From a checkpoint of a small transformer trained on Wikipedia: local attention windows, a variant of Muon for these matrices.
Each number is 128 + 32 x the weight over its row's rms, rounded and kept within 0 to 255. Layers, rows and columns count from 0. Numbers have three digits each. The size before them is the row's rms in percent of the matrix's.

# layer 5 MLP up, 512x128, rms 0.127, rows 51-159, columns 0-127
097:126074073106119095146139102144117129128144123134142146062082135143122134187109205142115138133083184141091155108075159131107082174077144189125077128152131073138105048109123094126171105081149083134106139115162129164122162133142148135108140146122181110162122160148136115031134160174122117091117204130138140132109142195105122132193113174110120123159099089124156125202144161082147101143119
099:138163103100166112062086090152099083113097104145169147115093122085116169150102126076055158099153207095137093095116171109114147144189152075093132170146135126155091111074178109103107142110116126157131185119080164098136128157144136124121174176171180101117147058145113177072123136131084108162098157111077155157137194149129094138107132132105139176154102154150092125143121078093143107178129
098:129096093162097087187155141190081120113142126160132108132155141163102137145155141131167120153124105144137100121100156117157126185172163107143109120173177063135117131133112146150146151169154080098220106055159137166156159140167123174113100094119135111089144158125097125142185103197092108083122141132109119158142111172139142073115071123170087098096089069110063135129085056140141190121113
098:116116150062160082151136134106128144124055149166160084106115164151076105175178085195147066109116072104106158157079125094138102113167092074115159119117129074145145129105157052111212111129090133127083114138101193146138128118113118108081086109156105108094093119159125115165146133187102129117093117137186150124132110116102190157148134082125107119110126156103081145070096158081097156149117
098:134106115113100158053170092145146132094123193116075121113106127102180103197129163087107121157129162142130092117192170121131155127134156102109175124128106166127078141091099161168094098093110100093146113108116140111108132132138130105124121073179092136108166148094141161105183144127190137161201183181114162187152106123126124093185133070159112150099158169108171127134153080138032123108117
094:109159162127160137181158097196148139106152111106083107117113049034075132136131119194155104141115209089083167158095099129133140169068102112152157121167153103143095160122150142161099098163156113150105107104105145119104111153169152127107098171172143119144157089116145111066113153142152118164136155079100152124145090098098044194112169171104126112098094143180157144152097111106117112150122
090:155159076034124180161134132168155106161194064175138165100143127130099146176078163099168105117158130168160157161098107141129126142103150166113160112134146125135131124087084152135146125154137084171124135116063168130188150131098110186100158120142150149159149121148155135057074062146116134111102103155129113157085095155205131078098148161115107110109138143149100124105086130167102082197105
112:141194184094127136161131123138139078110127160062090154097166069161141158099084204150173118097147115156183099086144187103193119132145152125180161090173098133135113074103117098202127093115175136164187138127100151136130112131161127092105110119142115101162162125110145144138108163105168137095115194143148162135071101173134130091159126121136107113178155125160160132163127092188117063102109
093:046087126077116062189141069126172121085151134149142128139109069107083072138141169119129100119168059139090146117166187116136119138131151156088106140162147159107054179097120115111136121187169120126146090131129131114164123137194114099140152181114092138060146105165152150127165069099144105089167145136106146172195092149121102152125127101128148138111072146148071142160162115149113158135093
094:179076124142144171160123096139074183125127115126137173089112080152182113135116134165208157116093165161122075094164163113166137150198126220112078101165123094095093106083108116153134173149157178096147118165115182151149140101107108102122162096129143131107118116148081095154140099210106105126138106108089135108115141155122082138118147152151133103117141165227145167145135108128070099118132
106:160126129142142161135085106114100063086123169145172131141082149116097200104076138097129103142126150138165126171143097088141104170107090137074141102088142119151120158110128070142115140149093093151131041097094099130083110187071142127134172159136094138117151135135135153116195066197126101096134104096111075106115147076084072119195097115120163108098108129163172106119086088066128156125099
098:120157175103192070075117175146144135118154116148109135182168161148100193112150052142127131133097110164126092093186149096110086169084099080176160143131114185086112074118116097190125137136170079126113111107116119177126042101120165155115146131114112142121133111133147064115071071158144121140128133109099122143119176121160122150139129081096155089121124150117170195134176159178130081125148
093:161116157124095130142093165158122076190165129078130129200130103114069084147114145157153114102176086168199132146130143108091145103147168097111145088164083096135123167131177110150160110135147070101108138081123107127081148106112101103119143146158129125171150081078178124126098114164116162140134159177137142121141132255120089120134157139173139103091087108053132164148122148170163092155141
098:157131140159149130181134171059134125157064099144057152124127115130146159086143173129164138080157169123076116109167109085076145103149109159151135080147183132148107115117145137106171104125130112151137187096120143119079173225145065123133137079178119162156196148096069118121131108149100143070156101084140129086131109176164164147129135137141136132109167103084147129133209137123124165110176
097:137166072094170135133127142153169094156149064177120169132024094117069176156088128074130109113166097082128175180139140090080204158128158185092108134125149099101169106131114054120096133151108107179117113110139132137139129137148112166167121163169100118137130163090183140098074149154113081160083149120113119158137127123168065101133133127087115124145101126118166110114106177109093123172093
095:136173115113149152134122186073171136070066170184197102146135134100153113101145137113134056083126121140156070075104059156158107153177135121140120143121121129099142132108166104079150142135100176215125094157153118142163120142115138154162181146135128117076103128162090140097139154109129127136072166104173143110172080099112152164168065162126068124120080159148104122174079114123129089164105
103:185102192086059151103110107111134107146159117101111123105130145189080129150066129129128102096109161087151088102038147164136155176116110134147175102132102118135156121125162184074088108139161092143202163106085096140142148129165155119219126109193154119137096137136142108063131118125146094143135087079127168147164172080131137093125114060118144143099090119116133129172106161128170147157109
081:194100133125121104085108121061145130121092069099139100139165148167185188150087168104176154115144140160157128130140117144113149146095114101156175132187105170129113137084041127113089166138151180114133123137028113111140187131137132134166171063139103110070138138199131155103165124109100137163181074120102152160160120058141161134089150146141103112151134143185110090139123130141126122132160
103:113162105110163131130116085153120106099134110147105120120159114145150092142044156051092091141105147129090131074107151153087142138157215168121090116123090097104115181079150121171124156124152076152120084092140139149117124141139144105160147142128123112127095110092110100100151179189124065072135133105127196113129118093079156132118116123137130135163137225197101127176133161094132178109046
104:120128180166117173114123167119119107155165123156122125095151169150116131124131157129139102196129139076177120074078158136131121144107183126107114140157150157106124179160082144106172111169160180140198144077188169150136138125148125103130136137207114151124124150129170110092165161136101104119117118041163111053137095097071127097071102133111192142126187097152122090059126130159079139135170
102:152152183125097137195116175093110117118129092104080148115152157126178124081120167136160135108067100105146154075173164159156142205125089127106114089130151136124125129124137086104135194108118135155130195131084075144168146174085148180102133087092110134186153096170093122093145198116170106165106154096134156108106063146100083154122195150109191169073130155112110121154145119138127142146097
115:144120127099104136066120066088122155064133163171149156186168164178179145168115145121124107110171138128138136063106145095157142086195120111175140145083118125098099112098166100088138159151087118137130149135128084170143184118093112131079140148144128085152095144101142173114107080076079096072137130128129090145034107152148186082092115176123104129081162149131125152097137140146073119183139
107:162136116135158142153114142088084117161112080109155076152174115079129141144123091065170153094143131147173105160081084122100108092125089098133192105108120152132134144128115105135090127127188125129142101119146119179198120132154160127082113124146066115172079037125130164162064157170078143127133100102106091113156115127170202193130110165150185103072123123168089091087113119099120096164140
106:099077091143143150117098235127077102182114106131146144131125164110148106143201147116111127128135134089122097138147123090194118129129145181127100136147122113090110112072107130047079085149136145114166147138183117147119116084127167117114148181100144100135176098110116044132095157177126105120130159077120143129119149101102127095118140158137187174112165080192074165146133149124172108049133
092:140134118128118076164067112174103132104138158162120117160106146145131150127157139073176101114090087125152083095112147182252158104111153156160096110101163144120106138150167089142085129141165145079124120140180104146142152132112171127114111106149170152089124113133129140115157182130134041089056133117103156107105116064156086158120130133121161147144173163181100175114197142110184091125088
105:130135155106155076109138136159106135127072162131156167133090159117066138164162112147113101149141090145107090110113100109133163137169135089126115177159071104135179136075164157052093100185114115115138173121171054134129142162114095197094130161122195137179177138136154094079159159194113101182128119084144145130148123085078133148130103109131134112067108164175097107102095141091175182131108
126:151135161102177095109157137103118141042109095180083117110105137116134116166148153141123173148133201196124175193126155076139093160086065121114175158169145149124096118101178094122166142125105109139146087131124118104163072150093105129131106158148065149130090079151100165064143135138184105183139136103056115104131150117140108146116103166149140113146124147124126104187154054063121140104112
102:169177119171138141166119076160143161104062095127184097082092138126106135130105162081164124114153094219135125090141186118099152161165142176165154093155151105136111117163144154102124130119107143130096164144166143114107084197134153146134143088114132143138149087149130080151135119146152099149125122123137203124154173191109069177074099097177080077096073119145132085175135125079100078121145
112:121117198143127159052164047149141135130109141181135118163154115131172179124150080059169117093153138138067106158151135105148177154155097142142155186118127183049176116069168130131141087120116118093126116102106152117130137126153127127091126161150135130169101200114072109122131102136153114137165122109154124119164083092152151180168137056159126073141155128136107128164069098129165102172092
096:148138108170122057148159145129074147135157119154125118121109109171128097133118089146161101112179147098146162158072196102109135088154099100138167067130113112128164035225177120144097131098101155176089131164163184151105108110146092147130124183107146144104186174147164130108157123148101075167160097212101092106108120121135093079098141108125106102104135161135148097158119151113129068148118
110:181108103117190087144145099144175181131126092135120155107179125135053144134152151130101149116125180123125182152157153131151188162137161122105100100096138170127113095147113102098116119155172115065097170094142138092090095117164051087069155159126199195121155134112086124092115078117142129079085171115176120118200117133139085098126099128142142124122103141145168098137070136074153172130082
106:094135143169166108184065196098149112149122143158109116159127115126148158130136184130115148099109144164179200069127140101091176195054214109154116149125123134175101124060142140105176120137096131119100076091185161147098123195127104123145099156117138096162149093130076150165095123143148082104101160074158128179112102113177123136161159118156137153105139117108122163101146090127073147149126
095:149131159180115114026109136148122130117130146098124182131102129163119131173150122123105119124155126167171050153091146125035119153148141099140050149167173084083096146148081125172162128087168087146127151160115105111151133067141155107140135170182147110121146155135117163137069130148114116148147171102126122110180142103124165174097152100151154068120149148127117209120104158116092077080078
087:127077175106168143129141120115119151143119175101141130192117120105121084071166121140107130181119131138144173168079084124168064074150130104105093122055185060079165098137120058131137090100132119168139147112152178110109158168131091119149121141123118150097170118076210153135126125145141083134161179128142187119127175161108126101111089155150090132153101140135146120081083085159092114082190
106:110126178108207119125136136179096163156144091111059181110078126098120163145102115135144140140191165210106120117175115122112222155157088140093112088157059133191080134145176119104105099130152136108163107123090127131117119137116148115118115125190084113126112140132082138157093133137153141139149136099137050137118132159159085114149058132089153148198121096141088165115080095094135120145164
108:118108109105127136123123143150150145138127112205147128094115169147140101115118173147156131078075103129120137073183158119169131099200110121148160103119188178146132149101132142154137137166084055080145129160179103105171108147081059130128127052143076199164120102146056146157148117121105082078164109172170107122130133128152111143089108098150167098125117088117095111094166204088086124138138
103:166078124177137087142137120087124156168156063104203151124142103122080153160118109186165146095182067130168135162097147134155172136166131129139162176117156098087097141156123141127142151138190100177108053110086087167157157156136126118130123121154150152149156090104116110083108178143145187138132127155134115182171160206129118113155176118169078127132080058063112150139119103136135127127097
108:086108190149092091167129132130101109164128106129106100112122085087136134149143154096156137160169116122134129172167124116098204148109122136122122165143103138111129118118157168119079098144078122134244095094132155097106144163117103121045107133143143170157129118097138208168081133121099094124153162100146110121137108138144125110101146120171149118140081213159038167096165081075089134140081
103:185151132137123149113108110159116146130096058174148087107119129102066106131150151117157112136114104127130172165046116095104168119130137102175159130117109173123111139192124177129126122131128100143073081194152091112145146192171068139133140106142127160188092125081108116171151110077158161114154099083165113209115082179122111108136050100151116163178131144097106157073158133118116124180142
106:096120148178130140186114122126104126145177106132100107132144088136127143117151109146093083153127179175081149125160109106096132162164131182167135040129227163138150155160138173168138114168081163143097122187117188135118124108150049178120116152140136067149185105151115136173153117150097094148143138121149103084137137115064123157114095171182086085107154093079186118111158114136092133146131
091:127015153199192135103138077094162114102104057127146172090101175161097114098156127133100122174080163131135142163135134110168157132162157091121111131113205126185067147091117155105155154140124121063120091131114127117118125164116138158088119149157112100142124133104094108117100162157086090126156092170133080177149101176113160099194143128114101116128139172169127138196138142090138095098111
107:119135156165072150122099134132140097140140104203125073081077175127148159065115177172154097157103095143128163086139159112108199166110139167107129111144124177139100116151143085117133085087156173095147127132148178120088116111098099123105095122172121163149149124176084133197124189088178086148091174164110123090147108143142089193124096093160113079132108073113077134126127143155060091130120
102:141150120091097081135082203147164159120073134112095071157146145105122100103163147106088133169173135151098132137076127174155095142075110154148114105092147174164124094135088055128113054097108124149126112084104120098160156114087097116153157075136150104132157146142152160099141139199154126167139113121137080094204172154158153098107132121122084169132113119116174045092097136124101094147195
109:073106151206148100066180133169103174137064157090155119136094072118089133132106132133177106132156149122103101147118142094122124102145121069133093140118118131137146114132226143072160111146123177085187148148125170131141117084092089079092117175146154077157156175123153179131117110128156116175107134077133090130134143118104180189112159170114178162080120103154136145092169133132089088169142
103:165122064093153117143065111161108150109153141092113131170171104135140096078187117175146119185169077102158148152092108137139085139128145078112169087108120097063179109122124115051111108137113094172080117140151084163081119168116117101155146133159159096197136170132182152149186144109181124113130104119145091153136184165109076102103165096124106136097078083102157129141150111148188101102137
106:163107148116127133106165172130118053128092105133147117144131117149114117140125105088086128122184119094109113151038088116202036195170095144102164103104147108129074083111129114159152091093139101134133141090127121098167089103119183085137148145178135093070101184137136104114177063142101142094141168100134121109166075147166138087149112141100149162131118131214100134108092154132125083155118
103:054110140098146110135165148130095134149178111160129135183147055117069104127061127110085106144167074149139119104132138109119116137130157182099128112159100068115085176156158112088162132087097045137127075153088128160195200132119139124082135078145126089184104101119116128173126169125106105078099112161092121114133114146112150081093075140128119090138122153130112124143107203166139131067157
091:113140108140101150172079144093177121129104120139109097103123192154175156111136130128115092134113076097140193097128131144177087128128123115110119141166113099192134206093111134150116134183139149114112208141233148125136065087037096148139117102101129140088190162154165133113084173104143093156093076097120140123178139115088129110152141147165157141080120106083139117072104129125135114095154
094:156132090059087136147138078108101107169078091112125134093153142114152165105113192162132121188098150134109117087080118119198161099107097118088103146151095118162122112121150109140123132099102150151170088068156165158136110069054114093176106098048118134165160197172127147127155136140117133161098089177151150119175185128106152088134095119146137129177111157084163116061139126071154133102143
083:160102071097126124128082126081150145156155149057143154094130163156085169110164091123119104117128118071206107187144129180151148176154047075134087144148139130130100145150120161122111151129125165134148148144145112167169126123123122091166171071073135168170172145115084104169132150118168100177148082134146195095152179218142140132118120143131134101100142121066155094110133116169109092141162
067:111060092109200099083144128032141144152101136188169148082151145174187128091143149118089109100107133162087183144147084124142145145100114132114106129111087148124123083118148120173089126074125181142124150161114116165162086152101102073139067083154109128178107178092050095145115097136129138170113119168105112099116169105129126090093194114151121154156150115126115073105112102148101141146078
101:103099083104111144153148151118116064168185160179139155162168134115143127158118086086104088156120160110137138157129171118207094141141073148165146143131065137091145065097169130164170072127127113145104138130110067147104078201089159111134094078194099137177099117114074135147090142111165160166075175154129111112174143127132119095165106151140147104108105168108088082128159185142084120143131
108:138099148133066105218162120094095115117129171099144186189182141128090147083132104169133121153168137151156085131118110143139179153127122110074085094139032131083165121137121077130145166140117107197140193169122189149124106174125128158085122101178149076087098111128158144129142130112128110095127148173174114115166079142075117134118129177156147134116101070103078143097095151142092124114147
097:106080200195130145103144111107109053106107128135095108121138104100145112148152139127134100150113152137114113107177156131113152141058137103132105171222138149167069125098143101096130096056113131129134124102149130168141140066120158187125145151163155101108189123112117127162128074144136105168120183096076162119111158156202175144111140118132083087101125108089184101158165079160106151177078
099:128192120190105120108124102123119107136136114099142155081173093144138183090108157082094113149160119129096148133180105088121139108100153163147131128146162179138140117067129098138195138125137141130104133138103162126132199091124122106084131145189128072160090103134124092110144155141225168169251085168126117113133152069099130126106110154145118137090114109139169111131050147112097104157082
106:162166131164107192106174161150128126173127108107087128034167103136116159116167085108123097069174105135128142078110146120109118159077143185108135105147138126103136040133147108137134123145155131143160097108134129142113162081099105153073154084147152157123199138125188075097105181125153142168144126059093130116147132121135134186080122110169128143145089062138063110064075124142105111126137
099:153087150146162174137157104151127113144149101092135157062130114183094074134136153090170103116149093222131086080093125071158078165162122149125134125144150102117146111121124139148107073161139085098135151103200095090173159114191187098090119184179126151096075102145148088135153153168163177105158121135128088143153110108128120155132093071161123167066140089153124145141103088126103108126178
092:113134127138146142107085052139121167121169167105083174128185113138116109130106150167134147090117140141094207083199097130151188134145092129099187113140091150148104069091179105146165130127132129166164140100164143054137123119116108078128215106091112149187152164199117194140135125155149126146101104132097114128167148097155083084141120098153142147163167150138152092124116076173130098162152
095:168175188098127186159118154154110169124152069193061097055113084100084201158120119123152136123181144137123101138120139091081115130139100110141104077122139142122175124119082158143127125125143157158171151089085113130161108122197112126117140162073143112090164139187083121091144182082135074129151161096131127185087178131161114098123110121145157122103135099129159123188155142168123109199136
113:129112122151106139118158084181103093114091100063087123092107091116107157079129127109136137145127116070099187148140154106095117130148185140084121112103136136152152089113180163098153140190115121124148170142198168138150093160136106171139132119177070133131178068128112192104106131128167097153120146056140149122115120118197082139126116150138094147180134066135156109144121117114170063196049
103:134112099128141090146137190182077168121119115098103088167173035099133112139148105108162122133152137124073195196148163144095140153139120154105116138148130145144180181106133115089156185137115090151148181087126087132160108133168137097184153164112123142119101087114154122066161097147200123132148148062181125166097143140082116194091074086139148114102111145124160167123159089126152128154090
089:132170154133168176149199139098120168134106098121149089154144170155106145087125139133062167127117125110123130157140111038119125101161156135132132033132127141214050122119075100139111141131110124079122138104091202104184197136115125093150187107181168151093108116095139125133146107132082098127126114122163086150150099160121084088129144177151124154128140121173142151105092113162094084140176
097:172134123156154115117122059164167190077108061162183101092147121166107139172160115143102155166105114161109153139069167139142132122093076118087123123147126153113143132119134094106093128137173122094039117090155119201050145153165170130131098148122156107091100076154113100101145185083171120146135095155121125154115137138152116051117124104127122093127057086151148061178157122132148129118100
105:128106138164106140151108197177158109044098171160116091096161140121175078139111136112137103163068154110136134031083111126079135156180171104163109106148125123155113195106117133166144144178122129127128115089184141117146128201088121086171180109107149096177146119122125118161116161132106085149112135123120126124138109101068094180128136116081133140110096119159165051161121085104102116181170
106:171146116136102060133131131193152154122133144129072104128160050110114105152133145123157116046146073069105153146115091125160057131081101145113103120170111176134150090072127122115122161144131127169186115091108130128150106095196198088122184121154132144128108121096131088132094166081172089189134141134117074186196148133122104153139065154135155117141119120178141134120125100102149110173154
105:123103112180080111165144126091155114166106148178113116117178065120103113087118036155144150092099127146112097111152172129143146169110116145163064146082148163201110098091143086088086159140107130120155141167154158137132109080181119102149168202114103127116179157111121104133097147120111134156157130087095098146122201161117077155095115090168159102139116132092166174136139096092048094122165
109:163143132154130144127116104128099142132072064168101151161115115158111160117096121146181142104090118138198154120099122061136126132088129069161101108076186089158112122049119144092045092133142118099146141123145088111102083096107136114136187168107093094188168170182149170162114097143174145121147170061131111133145189107164111113088115156136153135084079116144117146156137161089134112184165
096:164126157123101124069066123147139130136115162164164083089096107081126104210151118156142113166108067092084081168123096110191138116162082082158129106135080108098116108171136133131067142094084124160095120176129063170161156121157131097145162143093065106163120164085107182115141080101102096149124138153106091181160123114144127164162115090117147188138120154123123080205131166111101125116138
102:174087140089083162090135156124127108139153070164072088158127147134108107152165174131149098132152150083130139180097185117179186131084100161136024165120130089148188141125186109147075128127104159128094131119124101171129100143138162139181141164163091074160140118133148140149147201163163100164126183104141157124096119063109067134140088118096105089149184103109120106158108132102098125127140
091:102082138089106171115130107109076195158104069100171084108140167101084142143129143162057102176087124138080208157088159154125133063142091126104156132105149123126082148095128176141137073148159080154134061124142140163144182146140165146171093127166133118126122161134131064091094166145123112136144068138115085147072082176106151062131133145115088157116133081152124155140177137124115128122092
105:183062186120148151178170163193100165085132107133131075119093114114085122109175105093161124145126083115119179102161147111122125141096194161151058135120131061148112095123114129155054113140098116129129192150124112164160119119146139121119148173084160200119156115136142089095094122085137123188136110163067077162097076141110116139109161143154130110196102117164119111162104129161088112176145
108:078133103184153165114112133098133123129150116166164086093080150094131075136113111122126109113067133175165047074097099122093134101141111186126114146149121157148154145092122108128047110124124129075138112068150125127155174068107167114139167148155142139145131089128123139097094198128088111073176138141089093113149137161112096177150077195168163051160165117129127090106103123112134059126155
102:100093172128129074138181061128175118165193097160100169161142165142112131132115113107152097140058126070122142096098139133205152127114123142178091149104098115156176150125112126099118105191136130090170081171109146178129114131081148099102158139122143156126130073098169128128144117182161138058137189113117125139115125096136136149075085146115181139105135108194104112148181177082107090187154
100:146099095093163118117045180142094116173116113102071153156116094118115123106117144125123122102145180096152086104174098131095178173150085136142201070120074129106146139136148180138145117112172106115080132100120171111107150032144207115154122093187122142130129104110160172157147114139168126172157165080125086118141134074156087146141098148140127201138101115107143132153130184104166077110106
102:066192129112156145076137214104104156124161128139082141162111148187093173093099089151136134071126116121103110127113134113150176181200141119080107079105119160133112107145167140140144158150119078101133085112120136176074121120120100087119149129127085149132141116110168152079158198191164061132084125124132113118105089125182131104086150085139137137135164135058164057138118123147162088121102
098:125153097161153109093079133102097088165097133188180111142127149087135146143146127206180141123183180061142130127131086130104119129096053129110159069158085122137120227070165164137120127147131121139134161081115124111137085060102090088147124109111116133200160070161085168160109131125132116175152108130107106083106176120134136122096069145166122095135157160130081085105127127152125127164126
102:149159173176131094113120107170139098105166131113112091087190152111156164097091119160121116079114163081110161104154113065122153150145120090133116075113135163141142165117145167126099125150082126118145051064117152104165164128112106135157179096186177135193131155128134075108192102198123129108094138130122099159221162108172126156130065170122150145113125129077126095138083146084131124170163
085:188128151187101122128125157127170083098115170128173143173135119071115136162192085140202125120068114160177106088091163147138129154187127085148138133133091099126133119111127194167110101117106115133146169104125089161173131156066098169086065146170153145126141127083084160124158137168103123131136122127161085146164105161115108070158117099191145142059137118140170152145058152144155154168158
101:147110105110105091160112096100130145121113092120097120157129140137077118137080139165142100128052118181196111161152161138184151135161135145131103154139109115171110079169118136186182100148067160125140126139149164087160111073168145044124079096148125122141123138149094141132170141143155045127152088126149143187112124096150135145082190144112134197107156147174101113107122139064052099089160
097:128131133118123111132120083162104113147145140179084135132172131111157064085128119118111081134212076184077100123115153082149165048169182127101099116085157142103088136154115116112159106114132114203122105110120175118119108122130051143107141182115154123117171121142181152098099134132181148129128132128153109140154186163108149110090062108146102146121061084107173178118137110060111111176175
104:114147126138109160100097146080091129095113091146059130146132126227108107186088119125080147141127162202191075062118131124143096147122125144159145137108086099062147174137150164132120140140153127115135139100135137138214118170109157170157141099123052123160110139182084136079161138134157086150126111083156136118161125115155145147231121143164136104157117130119136135203158123112096129124108
095:169158054088147101091152168147084114162138092126215164084121047111127192133122113092152123127138104122126168143138111113116148110072137160063115135129125067126128136123154109165122101213129141156135165116072094115234117127183176119131150076141121188132173173105145115080132142122158141161111126148147140169134120099114109130186154148163110114153108121118125113064116106142089164138108
111:129193153104135118164198069053157107147108133067137123101192115122125197130136144058125148075146088180126094124119095133103139105156069093083112129177124148156141070118161119146115110127116111152151175073106106118107179070094127088110157138119156129171130102100106144129126128174141132140136111153139111176130172143143099160104135111210140195087083133108117102076076132100125116132188
095:161098125115134066200056113146202107156124130139062103193104145159129120130116115159129144119144100168141165156078114083103115109156049099196126158141201070114136131136138123154108074174124123111121108116160121155131161164112109143122120075174126167154114101134127137108113117104149106135088067067139210109121079155167103074100163115181124168125166112136085133132133132075143148131133
100:107097104132101186080167159158193126122120084130132116094166110140111100143141129121037142140092132156097138098154127121146158124098082211144174127081189126174123086092149122114104129121155137094133105167130202146138079081111084130107185119184147149100141116123150153056094072129109081081086093089136175109156083137170127109113099090160103094065137129131115130137073149106116134161097
086:165149139104133170056120117099088155180093186154114123150126148119133145126192127106142156140095142139152152108162099115075085173094083130133095136154131124149122114103099110159109187161163146193120176069073123144113201117162067138127125152149125156174112092101124151112103123134151132164105062177049154142121141131154165093090131120096139125084160130105122110111222084148198127145169
104:125137087126121135133088140123127114156121077128125174156125144153136111151140150090082096103092110127098184091217139112124139101125080165130147084127111115207141101121140150075099147136137111106082139089181140137121147183099128198129150153144139113138197123153151157094167172212130119150053135098109143133101101103125115122166153183133148132135126173081120111086134168053201090139203
107:112071118116199137099135121133098127229120123130119102123164121165171176167118099086106075151162149184148123131118051112224106137144087154085125143121113152065151125108126134154182123092081104135094144147151140141141111100154152130132088114187083120173048130137126102101117120157097156103148106150108127168118116146151143090117117069121079144138149154138138098165194137179151064132157
101:176129135200153108199124143071169094081123123145153198143121105151127112109131129098098072137087079064176164104156179107117106132115132170109073072177146070102124119161094138114143088109131167127133141135122128130084102160142098172128123154085154139119166174084105127140189151147160068128132133132092179122161166171157146150145163184141144103073054093078119108137167129164143145126109
091:162114085116148080145093147067145137111111192101176135050126106170179112148120149120095131161130082180170060149191119117109169132120101084117179104135133137119157132110145133171066139144157124113147101161207116143135110110113150094130088046108111103121163164145081152142182170114179102185135136183152094096147105110168107176119165138079181131139158094123157154096116150137118131172106
117:130116129155149148131147080085167082152115155089118178119120083123098175200120117117155131112106165178067125105116160129131151110124155105175131107180180108123048189151124090113115118172115132207181142149139145095200133113131104078093079090209129165157074102108135105107084141154129171126143099077132130166120082156133121128083141071123159132099147159163098109080142120170127165139145
112:094145160118172118198134169077089149142179081098142109125141180110092117127128193100107114148145107150122118097164102089162079108104068172137104085140115104142133108146191126153108110156133167121157082123098136132104123133125125126133184178130106178133103142087097164086149142118103104152039150085131083096164116118064174105243108140134169126171135125137149119092159144082127132178093
091:152071115144185129076157130103171100166096188154189118162126112149084126077140143120131101160162071143064127177160105115143056112126098175155112091139164164075084137155148094135117095144189150126057177149138087130102126096189136121153130189091135095111100156156162120159135164174123143128180097098088103116127106157135147133155092093132150132175099159137188133195122122097121144090124
102:131137138170122097125064117136119114137113092130152133081099118117167098151103178126149105091091103090069143127129106112174145140159078111147139074119135074200079156109099171125192130152122139169116064123164103095152122157077111147127153071063091138154147102171125071157116091118116120204146107173152077170123099102086131168168107147139117091113025155106139092108090148140110097127151
066:139060143110130133121092073112150151126069058104134092119159126191190139130078145097108130142154082166064102070117118120115103107140136120163162133146111134140088102147078112160160118061134147110169111151188111170061135141111091110140140149118117155150113160160163093187121091132118144179163132112166107089182149071135163148078147180141111099165109202141101135087091140125151107064106
102:117113152125147086119105148139064094150114094153164130160111131178156214174147115101075123130126097179108168112133119075150155174070108165110165139165063152170131087096166155126146150150102179084133130120152125159172111155074150096125198080096092135091121148069168119100113084132164151098139135150154142128161069102074107113121151116142146116129152084180085113123177137098140186178088
102:129166174180080102093166136106183047089091125105139056142152064113183089143122206115115092136067124150120131048146106127127121138158151123121110130154169100102142133108108155068096110125099141140185126128113136096152135095165109163146116141154197131130185120118118102150146174145150140081171172108133119117160126143120085066167031158122116128143100146083141116138161120155109122103164
090:161110101168093166043175143067193070173087132099146137082152119100142149136153105093100069156104195113126111146089159132128158133098122087122130047159126156143108173080096183139172134109121082097105161126104122140174132161168114144151129085106117122153123167122129095104093146109183113137089172087168154101115123083088135109140190150165145111143160146082162167135106088116134189139159
081:125129091204142140104133110183111110161112149155129157186101113132069095165115110101153125114086092118146140177131092161152086149118155112150096094172153131109092159134120105101183145164164159127146132153164123145137176139134124138192126079124134176110112089124163228163065152151151113080123140182129159116126159112149120064115090184125148149156212186083126195146143124160171127166135
097:140095155109117148110127124108133063166149078176128038108100092080107059156139132143080104196161086163135106085149094111110160154145109189146122062110178105138104083141135163082094132070078179089092139128139113148157165147160134152138162075107148096131160170123104117118160116126103124185147124137129122134150153089132119133146116064199123153134102132115178140156124166071142142177182
109:089114159140114140057134110176116141112175198148108166099116079115078141127193152158156085164120148184118094127131107121096134158132118087136113133158120153050135130094094169126164116115044149133112116161127166150146121145133177067144152086107176163155137116129131108155079147107143148116137150074206107161136099091125095175166075129171112081183094170166141143155101161159068152142136
103:119171128084042106096196044076135170116108126170136177148111131161168143122093117042142114164119120151117116101123108137125129137073118162145134145139152147098113144121106102174125107180141143102150142144157172139145180162124122103107137043193137135125158148131087086198161121134130064126113116169144092154128066103126121120164141118164118105134149172205143179092116117138138134087185
104:156139206141111151116103178137100122120162173149163129129138163142195101115126134146125057084106055085163126085112189115113168146107111133152097127200134164110083166123079134131074127196126135157138124095107121104121156150119097138131072144114107198164125139125154164156166156120170146115095161120116141149155142123109082107112105069157084107079075072119172188097158165164072133100139
096:162097096131094184107091118093128130122112127168085151116138117103177118121099110083099125107140109129142073134154098108166097148168133174171146154106122161100094099096107153122158114113221147139103063157162153143129084142132124062157119104041117133165146178173073152086163113109158132136103117140192062176156134160136056141206184119126168153109153151134136095169118124100112144156093
109:138139145135120135080118122195131156156082143116204171097204143113120088123083197134117099126113100118146133091093141132169083107105171126108156079109144141115099206138140098104130146185126109087140183189142130191117153177122168051148170124177155124058117119165124150108182122119100170165108093120130111141097113142143143122207121119112122147090110188174120149089111124117120091129090
106:130119172173096081043099165177143133154082104138152207064143137125131102141174139146112123110139079161096115083154089150159107130108117146055113169119129086138121119152152111105131088125142124100196160100116171117211131103093132153081180150177193126077132134118115172131170069138135104187107163101137123146107081151145107127150139133175150147176129124136098083091093118111178086131139
098:156140131148164119128043081126147165110054130053151070115129094150108142128125106136150087132126110192120103173162103134146117140139129150109121140168089101154089125130086152155111146128120092154176089096136148089125073114128103166181158065171192109062096095115176162152139171113115130109128074149142105171170111135144140094051143133145082115070086132106153132094099065099153098153161
107:129141113170086162127171143154141125109168074138165073147138104120103069137099153118150138152168085072109152101109133101156106096135079162111144142125164073138101090126127139149053112092132148171095115113115159159187129167175101169148152139117118138167103122122125087068104103135083087178142078108102055121102094141100137052144031122156113133171134160098174109108169193087120117118112
098:058119140138137183181134075146111079140117182088112154117118106057132175146104104092130143158146109148141127143128153113104132150150142129164163129245106188111109115106188139121139121117097123219121140106101165129133180168143169135137088165131120091122152060149147151120200159101123128152081127089127155114122128138199090170070161106101129152132079126138106161125100094109121124173079